From a checkpoint of a small transformer trained on Wikipedia: 8814 steps.
Each number is 500 + 25 x the weight over its row's rms, rounded and kept within 0 to 999. Layers, rows and columns count from 0. Numbers have three digits each. The size before them is the row's rms in percent of the matrix's.

# up: layer 8 MLP up, 256x128, rms 0.16, rows 211-245, columns 0-127
# down: layer 8 MLP down (transposed), 256x128, rms 0.142, rows 211-245, columns 0-127
# gate: layer 8 MLP gate, 256x128, rms 0.15, rows 212-246, columns 0-127
up211 104:444535515480492463501528513509497513514454483551502516527490474518511518490504502490496518459500540479481448502484534430503449485468499515496510480530477549509495504495516507499512513511510469513458479511486510499485501489528509502506490514512455486515484553466472530480488508460444459500522498494546487503475462466445524507516527507529490513497546510456514499523479531475503500502457
down211 108:514533525483494483488553480512468502516492497507489518490525498502554544504500459513507476525522509456486519523499509512464483514435543504565491436522515460514495465511490497521493513451527476491503483492521485462527459473500482497533484531477525504501443495517486493550515508535497522507472487473505538490468478512534509495446493470476518522492492512500509510513481461547513502516476
gate212 110:528496551511528444504488498495467508485487474515490527456449492488489476533570480481555511484488509504499503508469516503503534515525524496521460498474478484531472504477480485504543507502518497500539456510457535467493470499484515482477517515502475479503489511539490470515484537481455511519469499487482519497513476530474490503528573504492536459498461486516526462518514515479487503553507
up212 112:495506538498485477501519497513476489533523532482504516563504484493525523522511474479462487495514525472504477477505526497510470481518481497485544552486512528502518520508487496512503457495474505496475513496530489515508506516494558529498502467526500498483481504421449443503554460448515508515505500462535514488568493501493466491499467486492494468504538545473511478500453508519520493508470
down212 106:519499501464467493548493510492489527521493544504490445454516488495512482509533478508471536505517460498498465485495481487497518504451496498486467469507511482506492482475462466520488515543492496529510544528482501500467504496476490505590512509484472491507527503463512500522513497487529523531466531471557481469451511513554521498499507482497500497487522481517514541475535506562468492507531
gate213 102:484488467530441508501497511506519496514511415470512515537514480515508523505505492492518486512480454548505452463540540489519494486488485478485502504487490460495514573497493470488531488474470560515509497522493466494501475521528509495531520521537506524480484494472508498561500461472522526544499508473517482506503514545532485481468490494507500492475501493469482522516487502543520540476518
up213 091:491517498468542531510520510511471471464486496472536478483478500504504490454570529496481482502467503486515531508510508521451518470526522480488538553508499513494530513543530491533516499493523504519499529482514466446488506506510445472512514463489515478527502518527461472489530507521428494469484458498499500488493529515508507469505492527492515476494484466525437461494481499499456506499535
down213 100:492486495504498441476482462502511514493547504474490523510498492483508469485514553540497488533518518523523487453483485479525477526461484478497511441482477513505486441462436541495502530519524503490474528506475476541538515496504468506446442493508521494501532499525484491501496530470542526533480515560505479510508485498493506478531513494491478530493477493523476501513554510484521504487495
gate214 099:481476531498487533492499517439485541515566474472466454445482506490470495470480522484518556498437516510524472479523517516527507517513504477469517495492489543491503454520470466526492516519512457465512498500494528499544517493531492485476476521485508483528460484513503497504496493514498476532470474509502483513521495513493494501491499577545500513484508547530475504510507482534481476497472
up214 091:504479494488488533500490514472509541513500472465489482494490507510513510502491501505499531476399541444520525512499504503533502528545487502515478548513476530518510470492480483492504488497547501469501527504492522544515509472507503500511496490522477477519471498519508516516489440494462465513494472504549488490500530462465505460492448543547499568499483532530490509489486480500512478509468
down214 091:483496491488489487484521493451507492510502509504516525547505498503560517468554539511460524440492500526473464515506501446467515510504480513513508524478459496505489483503489465511543478505492467511490535501458483516493552501508475535536491525465443508503500456485497533509546526508480474498491491483542508520513477474466508508465530500492496457472528488495501537551469467485521531504512
gate215 100:512495491505500499470518547525536494566518518486505503505476535492491477525500493494523516513525517518481491482506502517504498511503513529516475477493498457501451507485496481476525499488478477463506484485505564510491500491490482483506572515507505542442468536503487462477495485519460494544482495526496457573539489491561484488475534508551509516534505515482530530477516523533466494513516
up215 099:514505532537477530500483436520461502504484507457515506504512490505436548499478536533485555510508498493538505527537512488509532527508489473488537537472532506515541460509516504509488506514547534513511519500512441501508492486507520497454463485495534462533508500529464519532510463498472497467514502465472495485457534526493470525492472504492464514463470482519488476507479488509513505469492
down215 099:554464498513508501522488497506495504490495531454523500487511502491457483506457459469479510534476495476469470515522529500485508507500526509443512549466512517504463487480450515501492505528467473513487515523505536541546512521473502497526503493448475523506482501506550504531505512507537526522460500524517494471525490475496527550501526515539482446464486512450452501529520466481510513485491
gate216 099:539498546493491500451515523469515495483534494484508470507464504552484487498534534441503547493436493473485473497532517548503469499492488477480506501491495488506478500473467496510492511486463485504512503489444494479536474533496449473522501474516520551500545503490524480505494491536504488552476471468500524538514492517525560484539505506488483541480515494495498502535522489496507476510544
up216 099:535482538511483498439480507492505515489518501482496467518463485531492475499569545496509544496476494423525461492497484536509490473504459476514505480498483494503500504458477491491474489490484462510512502507485492486510503528512466493492475477528535549516563524482503480512502477508534474528476490525537522530546496496482531508506488486471453560469478490527496513534525486507469473496514
down216 102:503431492489488520472495530497509536518494491513521505519507528505520525496551531569514491469482491452506496552518513533510480458532459510484536482560514490496524475527520508476483533473512506506482506469486491470481488534532489511491522502571495462513471516491471494480459467515517476482476510503502469457501488489496521488504497517453493557492498467508521525540487502462509511486490
gate217 096:517504500529521516474495516458469498505522500517490556486512486511547500523469540501486498460524502465490487476481493472484519517503550480445470478500513501478455440474480499478504515514526457491492504491499508455477488461484465522484510496493541543488484524507499465539475562514491504525460527552475520478492493476489516543536547469507499483519513531525489495513487470488505493534468
up217 096:481538513516487431478517499494524483470522545459480441488469506481496487499504511552515502499506459497493467519517470523503522496503490515541521524464530534488504545499519481520478503494475507476502510539503503530509543453518496494497517537487525494528463496528463506476480501575502491495513471528490492509476539545511483497509486475504532523522443472499542489505486490488472455501532
down217 096:489485519467459469506508487492537521475494487515471495480515503478444557536570504499516486520480488492500538479536522492533506513452500502461508493519502481548487500438504445517530490474492491496516532501504501480536471511523516531522512510489522514477508460522488542484526522497502484513478513469515519502465480526492539488472497516454500515506500484508468453500553478522442486522511
gate218 108:511499437494522505502505491468481484479536485526496524529531455484523507533504465481498489497465502546492505491479507503538493500502545505500472481467515492527485531508487482505488485468485512486536511502453445459483481515462453518531526519536500533451497483480526518531475529541529505480482467491520502518476500517503505479488576540516490475491518494494496504478479522455497503496573
up218 107:499512517516517491493542517492487520528476510478523492496502473468514497488470504517506521542475495480476496473496520536494539503482530515470492520490552510563514470494536463464511529537562502504487504493507496491501479474479489542468462492515515518512489510517532498464520500514490511534499548464496464527486495404513519490486485505458509554518451503466471504497529495490507529485459
down218 106:504544551502511485501494537530506484508480466507532498458473518502468478474514505492485503487466534552537483528492505481473481558472518499481510526512453476458501502522537495506526496478502519546505516507502481476477546512488495445464524519526502448484517469515503476498484509511513511447517487477475525479492502474538520519510500509488451499503495510519507516499558541540464482447523
gate219 094:486523502535463530517502486472525476480486481478516468480553511456473522456533492429518485508508472504500493498511539502527499508485525491493520466513532489521512508487512477477491464489499536498502513505497484500474477475492508524489552527508512485470484485529542496514511516500546514476505503457456543544487528515557487516459483498476526513469494458490487492507519477582489515503545
up219 095:472496506499559506462463543503479537490509470462503464525489498502525435515453531503498541486465511442513492501516496501494533496513503489463508543459524550507503463476478533478526520532491481492506521502539505510506477527509503507509492463525500534521485484484492504474480493476491471539476513540488498479476491461484508487531473521506490504505476537500492489518526471479533509513416
down219 099:532514505495471480541498487444488509504521481465484502485495518494522488507500478486521522506503502446482503470506493510505522546495461508525522568479514525518482533470493463521494539484478527506524494495499455507496473502490512525488488469497526490510558484528486504482495509475483519578505479463511507529507514503481436432538503495496525529510468509523524470454482470480523456514518
gate220 115:471501510518523515505492539485568448524525508476507471515531489538508507531529472480524508520485481498507510484499464474511514491534459462490477480510461519475517500431493521476498461475465556482511542512523535449507502516502513497501518494498467524485498475496504493557498531527498471513494474519513531486506515523511511484458495520550489493483464471497487505509543478546470461511530
up220 107:456472507544450528504524543514472484532463495525517512477491502496553525540529517509490520475481490519497505530479504471463497494492521546463486532527466484499506466508468516527523512516508469502519472501457517462469492472505484454521521502476505528502514468517478500465509562519496514463520455484521551512510465510465542472511516478525516475499540495535496464504486497517514496501531
down220 115:455492507503513516526489490497502504464471481488496502465497490460504494520482477492521526520464445498489488541527451517482525531497522486539476496497504519484497499519497511489505493486443466504529503509503518476481533515537479461524556537492477472451489471494487488462466499479550488500474546515556492504503508543520484518482470485512463569496450519538494526477531497507532508516490
gate221 104:486504481512524493495485563475515475524476463547497535512509481481513513504509518537514481471488472507510520511514499518560517496458521469481490488523525452470480501466471468557461519542471505467541496508471545474490504489501502481513506509496462558491513481503471510515486546491505499533506451493481481508489504515478534516467507528517532495539520533484527511491476428502499504529489
up221 105:462550456482518502493512471504485467556492516474491488531510500506499542527523525486511497471459494458536487547513514509549491500478475474499510514518556478484496518469488462466492513533463509485529499478499551477494499507507545478526486500521474495505509485477505498492503500460444496510515455486513503497488548503465485498454479523518494504543542545485489484494463454499523515532469
down221 101:495494477516515475503485480487479486514510492497464509527516520466494463508514498507532473538497474463496499543504497514490506523470546485510499515549548512512514515507501466511540498505497539485490484512480507497458546476538522500483544509473482459543428507471459531531493531468520480525519463512521475502505496474497521472462494542496496515505508473437493485491495440496499534557484
gate222 093:514465510531508507464494460431516486505509522482551513497493537490509521524465516510456522508495478495527496530486552512484522495492467489481503491485514505490453482485477520487534500540524531515497488517530533505454473484438513502517513457509518484467488522496560477532489487486451477482466528473473485522462483483505495483476520495505504489535514507540464517506507510517565526520468
up222 093:508511495524515476515492468419517509545521504461525476485487549521500522495524509503482536487484505466515527452525525504484523510515498467492537483430552526461487481492478489470501536493531470510509508504512501485508489499489519531474494475510527493487469535478529495526506477497467502511479559520460492508482531479515462502479483491507467514509535533515456534512522538503519520504445
down222 091:483489466508465487518449472551529494496494541545486527525545500461491488483442529521536479474540456511498522473443537480509491466482495538479509476469527500519496480475487499505494489490513540527502502476501553483500535500514503497485510501492515509505500456546468499470513513494499508487512481470532514503508521511449546526468497487492517516520544515521478512538520528494473507501443
gate223 095:490493481493503489512519492499499513508473502535476533505515478489547520503535532517510517499531508485494541489478523514490472518493490461533493470490539450448483487507501513523470529513493508510507509474501492485489506457514452525519486478544452508453517482506460489523516589513465492449471524475503494459522476538442511474470552494498503467480515488509516516503502510474506463519533
up223 086:520473531485504513507480532497514504493501508475454496482457471505482522523507549487500502488527518494502515502478504494476490526521495460497475522468446500530532494496522505518463504471492542496470500522547513481505541518500512506459492469507506507484533486464455471485507523527505506518484493570519532501502448467462511469484532515523497501507425529582529496498502501471517529473494
down223 091:526543494501531525463551474501499488496506500488507472550498491528513451469462475515499481498509553487459503483506464512503491491486521478531487484531484483492500520513475492465494532511549473479502521470480484529489490468529495508510468494476537474504505516508506480512461564492483502450492513514542457523512487476542452495495548487541509494504489515503558545490517452488515500527471
gate224 101:526486460517495507483537474516536475507536481492517460491517525503507540491507491479501500502552493513528509552469534451491499497486455521484505499537462513477489474497472523538472477490543483523445477493498523504486524498487470523474535479489502482455522520502490520482502524471471489467464495486502512549480456501469507496498550474519528475517483476514481513519584521525486505501532
up224 091:416492514496479485504498528521544513468523489462511512499540503514497515483488495457504475495489466458543480525504506455530454484522490486522488499519474538491541482515496484494494508438500488492533470469547483484536528546533530504505490510454525487558485509535448506501487480520535500502483490521535495504528484477468523502483516523485513490543485500517487516534499510476491492523539
down224 104:494484488493483558456509555491476498499510516530491540490480506482499516490474474495529504433471533449478525467497496472507490494500464481532489522507525489539480530529505523465517494495475517534557484489485511477535491515467518483513474454478468514458477503515476505498538453517477473539534481489490527519480506532491510526528462512489495513509562488487517463523508508491539493500536
gate225 111:498466481508464514480505538513503453494490464462481509487465473522458482532527533487522438530550474506513497513523476487518497489475485525499498510493462468529481528482515495447556497478501508506522490525430507520493496514498487453485512540518495483487564476508465467509503539520508513484488481485516510495517472522504516512493538531564510484497517507530517488503523505471470463500532
up225 111:517504530504486499488491509468496491498507500487522489516511494496540494517539433502493517501511506508473541446496526500489508514482513522524496471460488495508502482424505499526535521498539486478496499510509503453463503437494478490516537490480474540471514490489478468499507517493516502540507464487507524569516507465508540496540576531521517489503527533504509495482539515503460443489506
down225 105:487543493523463512505516481448499531475516458530491495491510449469501511511506516512510526499525449519528520497533496478497518486479475483496487501563489503476508490580501500512489461542489551537522495511498479488550466493512455524482478501493516497506491510465472552495496445491482506495488551488500506485497536509514492498452484475499497489531496484509509496513479496499452552447489
gate226 097:525490507501478519483523487504496520500507502511510460489477514465506463473522518531515472514502488499492443506564501512513495515481479515489528527517499532486492492472524468495518486520518553481534466500501482532522489521498527466519523492568519486463530506546494469495502497485505490490530558457484493525553499537565465486486499503518467516484506490497459520512532431508530497465476
up226 088:506475511506509469513532498507518517469487512535519469491538476463486488547457537501474478541531516503499458543531485444510470507447484538486523528534492492434525512482509504499519462484488544489477493494516492518497520510508484480523494514499502497471577528532498482494527492527514508471523428477533505481520514505494450513471495514542486478506515515476533482500476500492504481517508
down226 088:473525469493482479523488524482481488468474512533493508489506496541467566469483521465540493488521473470449470492505521482525534489533480538518492493494489540499526474533500504482496485486490473497472480510489486475460492513541499486543489488550548491508521518492472469464517531524497467485483528507536532478499464480505484539501509521491525496466469514513539512540478476550536494552510
gate227 102:473521506425508527512503524526556490492512485515462519498507497498488467536496513479484508521467489507556470463491511552485490475457543504550461528515465473498540547519503480502500473448479510503511513505527514479531491483483505516463501529500481499492572524495472499487491506489476510512513508497464489494446480489479470464496519472491465481487473468503500512502494520539509501516553
up227 092:451535489534511503499514505475500471519453492509510458502556491487540517494456449457522498480493529500538510461502479471517492495519476445509485493491510470563535481514478523520462535498516505520508548486563497502487470492478502505524454499493497513498474518512548515556497493484509496498511468515493496508484523489476530493508479512472454454509495540531454520510519486508517515517495
down227 100:505477533482492465462505433514491528475518516479470550543471482485466501536497525532499490569520470552484522517530544505499493470507485480508539488523485497496462494491537491488544450527514483537481490508481481541478518495514507526439498524528488470522500501473503512493452524515520474525454491520496482534540481509508503530493495473498485514486498501498491468514469479521515476477485
gate228 107:540499530512506499514478489498483491504506476505471455479498486515550477462484503465521479474518474511512463522509543509533499527515500530493503465510500544541457500451473466498561486505516544493500514496477520527530458528462537495471483516506504534459477475482532525478482446481501493501506474504511496473518482515500558500483515510490543493512505495520504571512553467496511484513516
up228 107:498521484532521507503500497508512504505490541490540506459441534517494479488503476518456534493534574462504544510502494531510494512498469498496474505523538488524545459501485479523452503546531460479477489544495517484505473456491468490533478474499508499492466524517488512514496512489475467507502510551532500539493503454493510505529459465504508524486534516543497459502490484516482528478466
down228 104:479525487489504491507538460489538489450551548479484530477501539501478477474479524470503492489517517489512512559492504490516488549526500487487511498532471520466487476491507502459510494515511504469479546517477508547500524466519490465487497512472488486505531499510525481504506519544521527493486474539495460477490497453536454494487531525521497509451505513458479518460541488462508502442526
gate229 093:514456477492490503516485467466574513463545514489501467516512487509447539516489507513515503511499499457527504448519490505498514483472513443485485522495486482531507495505465511529440479485468522515510513486509511545524471505480505528508502525462533540530505517468459487455492494502554443512526518478513516521502483482501516507455489542494472544483480496521479485512523514528485522498492
up229 089:502501490515490504491512531494492485529454443477487523505514513496473507503500497485473488479425476513486523496514537480444523495535500512500509523528478500519517496511486524450458524422526513494524510476534495508473524552530522509509511541473463495514500479526475414508519474492486534521534501447470524507540512513500496500540505502501479532483481501512516483509533491502500496472478
down229 093:539481472476505484525550527505531501472515531512533508537506474469475493478549511487537442530456466515524515523476485492495492518541515517505508479476504523536519469546523437518508474479500534502485423495518494497514509508513454501495516454481482491496448476507538475509494511514485503533490489476448488511524540473503476495536494496533483515523515502509521525508493531514507468503484
gate230 092:472511498548478503491490547502517529518510469479470482518530494498450519545475518481475536518511454468551496515498507509486481483501494463514497512533480492512512471500510482486469494475437507509547494491521516491518511509510513475470486556476527482523545505537489491503496499486513467497482478463433537450492503516482522461451488534524464522500500455503514489494515495545483474526524
up230 083:494511508485523521531479517508510467486508530520490542465476502541561468462514497500476499467461554525437532522485509471509528552510501523484478486542514497485493473494467469483542476469516494463454491483462485511506512486506507518508528492511501530466451508534512528487534501485527518495506518510539513526524454451518522499527488492498550519490485548509509505470483501481527513486520
down230 085:520502505477476471487471548494508465517459483462456497468493492491518518510535544512501494554471466497515515511497506475504516562512494466519497499524472518518517465505527501482502496519495504523513523528492507517509447513492480468506556532554517468462524471513502504518488481513529479496483472512454490441503513513532517446437485504511491475498510499506504493489516535533490460500556
gate231 100:486482491491504466492556480512522491500501508501464496517459520485511488510519464475510484501526483509510474505495512469490494498478518489522472520553515494513483522472500448482512464517491537497528514518472505492528498510510514535484501576488473520454527483529476448508529539525500514508490502464529533477504494505488493493466460488531550485490515515480507471520487396491482471532537
up231 115:514520544501472480492479541509509477471494495493530509493530483513484482512481505540484519501478507480493480478507492509536524509538470477504480481459504498451517478513504553533479539507445456494466507511513536511471479447495492477543499493533528507546464523461535543486473478516530474520495488559448497491511523534535508513529497515495463515507482489497490529511501522527483518467449
down231 101:503514479516525478523513512488490491448510469503529479466490501468499519483473516488523493475553506520504513535529503521490507516531536469469524496485504497525498502444494500545481476481529504506471517526486511463449497492498528463503508449495530509509531517502482491487509609515489526504506470534494496473457460482522511503515509518454525512492520540504472508463501476513509439484482
gate232 092:524469488487512506485527486491474529507526510516487510449492510475523479450474487538424461522491504511490499533513498506521526526480469540494484527522517494509493492469543526508535490555526544461479424530511509527544489481477550467514488479487502472496539461514512470481481463490482490508540477485481497495523496539545482476496485529520523522524502510501500486512532476505500492515508
up232 085:499535516504483505514474525486529478503465501469503503547492500510474505561530489494535520488498485515515514478470493492512488498500527470495486489459479528497494485520467468509465537460480461530522532471504504496489515524531440536467516524520497526509464534476520492511476506511521540506459560546528477495454484445486488525507514450469462485467477483491509521484468540531507509485493
down232 092:494469498536480514506489492505507518497473492497423513510475491487516490552499483488474477528464535504470509523507498564491509505524505480518487529493532481524530493473507446528477513502485507484495532489565549520499527565527533477522512490483495472515496477492489490470510506491525461449515512521454527507479509496514539503487510524491499496474474502442458513465497484547456514499517
gate233 098:496462488538497474471519531504523475543504518456512452454515492522499524492415527512488519497471468493479506447550495505519548522470530484502529485476511508543496484518506484471528510499503525495542506452494508511476496495524475498454497530489524549469496488547515532519490511511499494504512479512471487524455503454529510502515505496460489507531497511515473546483512529484488502484533
up233 094:437530518524433525467515538539537522545517478477512483503459493466490516472521528497509480526488500470499507478535485460534458509491471495510501540489484479476491505520522491411485470505473532487501514502531543476511516516496546506459510500494498467487493477503512484539498501516523515507481520515457516521501496498550455474530511525497500514517510502495517492503479483556506516497484
down233 088:496528490499575538543475438462489486491515523491509481520498495532500466498474519449479479492513521514512465519478502557502529537524519530531472530521471494522485485464484488533476485542526490510474532485452473514499475463504521516513491542465475515493558527504508470479487550516497518511490501517495499470517492537494506478511524492473528481484509485460507480498484483463474500539497
gate234 097:450472465507500480480499512531493507436492485517536455565491482481486491535474499521489486482466517513511477473495488521493506532481481495497521528494484492472498491508507493495533477547519526495498524511501494505495510525496503486519504529478502497502550527534508558508483501491486534457493517473425555527459526528456502477520495496443448523499494494473510512505485488507498512544551
up234 093:551523503471500497512503465482518501559488500489460545463489501497503540504497540477487498529535474479496519483496531479488513487484501508492479454488539507538473484476521500502470520516526478503512502505483529505518485449499484522482522482557530489482476487478481481469514521479508479535509478502526490500530452480493511535488524494514569468498540535553487523493498502499523474473420
down234 090:539501523504519509545505485514512492478477455499528471453518503488476449486504490510515483529499541529527467498471494508509474507522517490488499506505492519565486491482511499517497469498468510490475530500501512525525483481468412508503512527526499541514508518503484506494510485516542480485464472514495506447483515515538520489471506504547525475494462524514491458472569513502462468444518
gate235 101:470537485451479499476505542466538495480512506428503457505522484502509510535492513477471525538459503435515444480510517511530505494487503494528511502496496490479509504511492524501511463531551525488526546524533487493533492508479493514472500518542488499492518483497503475529498476504546463480465519486487487478455522533525503503453495525477484555456496484515495492510522500552531512509492
up235 113:532465519533549536527505447499485483494487491520523514456475477485506509442496484516524506466516519530499524531473476538492524516529494482478465516506469526529484495519509473520483495496481458489471476474462503500476479503478475504484500485417489496466489496537488509525473525540480536502526496528520524523512495476456494472537543483522519439525470509499496517501486502483468531524522
down235 097:489488491471494520500537522479475481543503503484482506454447471509530609524517496536518498516491455488514519506493478497489496494475480529517494502508516498492503489496513475485510484497471499529481519513490546471523501484520512435540479549500497502542521468489498485461508518509497483489468519453457512461471501509499530522489482511508525483506461521526520563483517494537484461501492
gate236 096:486516519476501500489509539520491491472505479488506509519511437484511506546494504495507519494519527473511476508480511555482503513514526487468457525506488548511503474484475497534524506524526444506479470487484544521506450460436470533486496482509463496505460503488521509476501505512479522470535518477509490570508499525490520456470484492528493486479490451549508478507534497481520550525466
up236 091:509503556475547486513473474488491525491508506545507496486441467491474470505513533528488510435480525494493483534462528534505496497502521493499437492514502500510473489469477482467520492475499486495512499526482514486488517501522517505485529497496490465481485525559461472500482528512477485494448513495552518498478465460479501498548519458481514464534516524512502507486479450479548535492483
down236 099:500520482526491536517479510469482519504480501501501515506509472480514462443505504508536541474541460532456489498508488491476510466524488541479481527491542518428477513522530503525491548477480489467508502493516479489525484489479518506474567455494487505533500545521490517465486530447483493464485531511521488534531532472519477486490538493484510482526516528488498505468474516521520502470538
gate237 114:514510535517534478512534471452507484485476517504513510508493460537528483478518489510485514499497500506498526464535515506564528510463502506524493448465547481490478493470515467493507492507508527477505475507485503498463475525511478491474512538474451543465471495526511506500478484520498517512489495486497505525491515480536497528475492490521553504530496488495472538509608495563485498512485
up237 122:448534525509491469484510514451539508471509508503516515509479425499529563508510496517454527499488464439494507501525521496538490483459505499503494502478534480480496479482528478494528517498559532472481465485479527518501517535503495518462503526540468473520459467526498470480524465538526510477503504492500500486510538510529482549483476511504513524519509496474508514494497492522458480521531
down237 111:522460508517505536523511460470493489474434535510514489515489458521450519514472493493509506521507541536508546536515507519496498503469529522533493471509490485501487499549476489498473492483501533466475500484504491483534489496498515519498467522488509480482522556529473492480526499491479477453497540519537467583473527506492505501544488518498508495500511484476506487503495481538438472452518
gate238 104:504516501493515517508532506489538479449542495487509497493558484499485514485477499513458515542486486455508474467542519504500533487485539475486498523492490471482525472524476515496471466507536524491519552519541499510550539504512525518474502560494531488481496467522477475497492479478529537488493515486478517483461528524497482496491473479465471520436479459509465500535507500551517524489527
up238 112:513461490523495483439527527522533462478541464468533492484490509514454475465510512466519491516555472494486469498475467501496533500492497511452546502513467485528469463503536521482545493521514532500498488533498517492482509489484500458515519517487506469507515474483488510469524491495536543523545501553495513486515522493447495495493518446502486484462496483509533495504531556526521499519489
down238 115:486511500504488509555515493472540505495489508506468528568524510470526471503515554487507514488478545534520481502506522520513494506505553471545496449523499508547524499515520486484487495433524474499531504512490515492496472526471480467491499516508495479527463524531507500459483476472481453479485529493472489510509495512536475462497536503496483446508487493491540430521486536480502497495516
gate239 109:504464525468485498482511470499450491504505467504499486550487516532526475513477524513480471469526506509497532483481519461518494508490506518491531474469476535488486468492488506531491492543528514494484530547530498521506439518503483494503504538556488514494513556487555453525486513516464522460502503487491523450490490472517555489481478492499535464460499527502483517531542466496515460506492
up239 108:510510497466481512489499491494530488518535504506482500511469539534478469509525527504466484518544496489466517446522492461503464500458480489499527469507482534520486486442503517480518504514504490489452509514498512517516445470506492503508508500519484503488487526485567508422510499507499530518472527494493489471512510519524559496519470451519551477495498508485474503514572540513521469500484
down239 100:479458521477512566467511489508474498487549512439450536540483522497526484489521532514502497536520491528510486514531457495523431503520512495474502468485505493501521479482472530517529491504501501463517501495529502475538472479481518494467503463505533530491498529488512472522544528520507483513527497479466541485519502492490481498502428498478522505479461535519479524495496470469519486461504
gate240 103:518461485537527530490497486474489485504480486510505493514471480528530468504482496520503516483499490535485520500523531509511485498441517526504486528551493508513470499459461444446482461527525530488454488520493482506537490493479520537473500525502446529474528474555497502470512507511520525494517455462546516499486502549486568493515511512525493487517449520506492529495505470531507494514487
up240 103:479501522502488497463551474548548496448494507516492520479490497510502510498539485489498514466545489505512480491501437518541503496523456549500495544500501480478518514543518521522491530491490517504491504502533511495467510439473478468527505492487484475464517511510458467513497451540486526489530496513552517486536511540450454512506508481482496479507496474477493452484498537510460488482508
down240 104:483505494507523459503544520471496532488479504451470538513514511515489498545486457500461494533491507457470477466494482464451487480526542537521481456503483512541474530491508477480497542517490477491555516499501507515510463510499492493487530535527532524491483516512499471570520444514510482514460493498456509515486482488528480517528474503505497508486495504540495536522506465475530453512498
gate241 100:516482496511487446508505508463508474503553463526511522501474497488479479498514542510490517461483517493507478498490451477512507487511484523441487491501499491482496503499469507485526510502540472492497489504469516465478502552501532507504519519485448497501436472475475538496490509474519538540481547539560471496488447520476500487471537514473483485511509499490535513536496489534504573515505
up241 093:518497516502538461531519485463526483472520519506539466492508512487481511506498469489507470530454488459512461513533497494499509513500499485527524492521503513508532509515494486543479452490499554501492494489525458525504522508487527510495497481516543473506475482492494499544508410496485494483526476486485508478482487504506447535483479460483507547470544427523536500515447512520506499527511
down241 098:524524491489521467465503479508478512528510433495498496526473493471519543513464540474513521538506529480530552460526531547508509521481470464485475470498504453498526541524516504496465490513483494499520507497507468529554450544520518481498480515511523492473499514508511469497528520492528502504502493476526479531531469508508479477512523515487468472532460504498491486460493533495477472473435
gate242 107:514481450532507499523501519538534432457525467514497513468492513489537494526498562448473505510496504518534504523508488491502490512500509511518473506484510524517460492499516512508489536472494491502498431464459516461510485496465486507505543489484485527441514470523463487507504537521522488483476505494511494486509477506526499493514554478491522468536532475544531527501517510442490487494536
up242 100:498499467484478502484514480545505479513517521507546480523473507454509454476493489504529501512482489488521467492566484502537523471480438473512520438478545489500444494524514482450505475484560511519487507520535421479483526512519496550497495526512495527515497497471509513513491494500512518502545508514515505474521514505505461521456496518462534520495469510499482519499495514497473523495507
down242 100:495481494490531468508506554497495519480520511474459500461531485516488519490533501482504445461493495469492531544500507512510504514454508528462498487497514495445542515425495518519495460480468490462486492511517513507510521507496510513530495532438505536491479495502518454506502484528461558519484486475501509495496523538454521503474506456466488479507472517525522534550498505506540484502504
gate243 102:531478524463572478468510528500503493514521460518508536485458482512474478487501485487527510531472512515521520465523470520537485537485515529481496486485526495466474498444480515461501490524474497457534462506514530488490514490524495518503500504513444502502495496523514544498533508536495483526504499463519498496542530541466550527447510524510524525518507495469472490494459476452508477491473
up243 099:552477498536524450516489481524476464467477523492511512501518512534508512489491478473528472452484500504538477489489481459503445464484486577521478512527481506509495523477491471474491435438488467501513491500490478480486515504541535498521538485507536508469532473521489477491505553518513502537513448473518512490543476509497506497487509476514560495510518505504525506497498483513499491513494
down243 106:506536499464455509524521468520517495528528501492491536482539531469481457483567495476500507513490555564499517522507500507514492512493538472490499522467485458511531503473494515515481491524518511506485462508480487526477511488511512495494474518504454513483477523542531527561466500500500472484464543490542430502483525503493498506503450483515519477486486515466524487494490507498438496506495
gate244 103:442508482526509470495498501495520502481500451482508493489503488506507495513498503466520475520504537455537521446504504483542476512475503459542464504451457492466521517450450545495481501479468508486478524481509529468489492496476456527542547487478477525473494516469482519522496528495515507528523520529511556531481497511475470467514534501471530515521483530496501538504508518521513528516531
up244 104:503484471522474479519506466484509476489501480474522484489481489526496499508494516447499509512508513522526509465520475474514490508469498482487489456507492512475507511466457516498504510460487521504502512492484505456486481464496454509529605495486492473462489523478528528498503539484523522478536471510487516512452507496473441494518560520480512494481504536505520540499461552541483497502546
down244 098:496505472473497516544496477482477472516508503479517481493520519537559471439502465495500486479482542549509520468456531493499520502516507527470468524481464517529533504524505504516482547550529499490518519475505491522486497518489516513497502452524467538461471509488479505504512481495501536478511516501525445535543503444504450492519482553504523510479539481499507478462484512487509522528498
gate245 108:536497488518472485477493510505539459458503493505503512515490488492489477528500507499496497552500515459538508480527510504527480559479463484533515508494496522537434478522488443492516503501470543470513509493521510514475511496510496536523532518499551483434489479497531511506507558492568510527488506473450534520512470519498496460498501494476509500477515518453485530486512516501548515497497
up245 100:506507525520538528514480506470519524479490519521498510484442516498486477534518475470479477514498543496498467543450516546514496496507485549504496541532471529479461474514535496508541508532510527497520464520477497499537517447494513486477481483530493451509507516493514457470522490501482532502543470507486499467503484560486482456533480467546484505455474514482497469492500519507522466498483
down245 108:476502518454498448547495522545540492489505520477493490465486514520516485512522534533472505462475485512498549521536460472500494494482501501497507528535542507503509514493546514413516520516544507482468510504477481450444532492502525488503495505506541501513508480486513502497532524480518488475518472485483467502533504486516509484538525516465531531522491486468491506497517483439463485490484
gate246 099:512487449510524493485498475528499458488495500526529536553492476512538509523475524503504518529557507520489493532492500483520475463495449506476497471483462517499484521514504460487514496503471459487492502505492468445465496538504464499512496496536473491450503516543500478531500555497459471443471499528480500476506491526504494489541549516535485480483522508513448505512503532469502465512505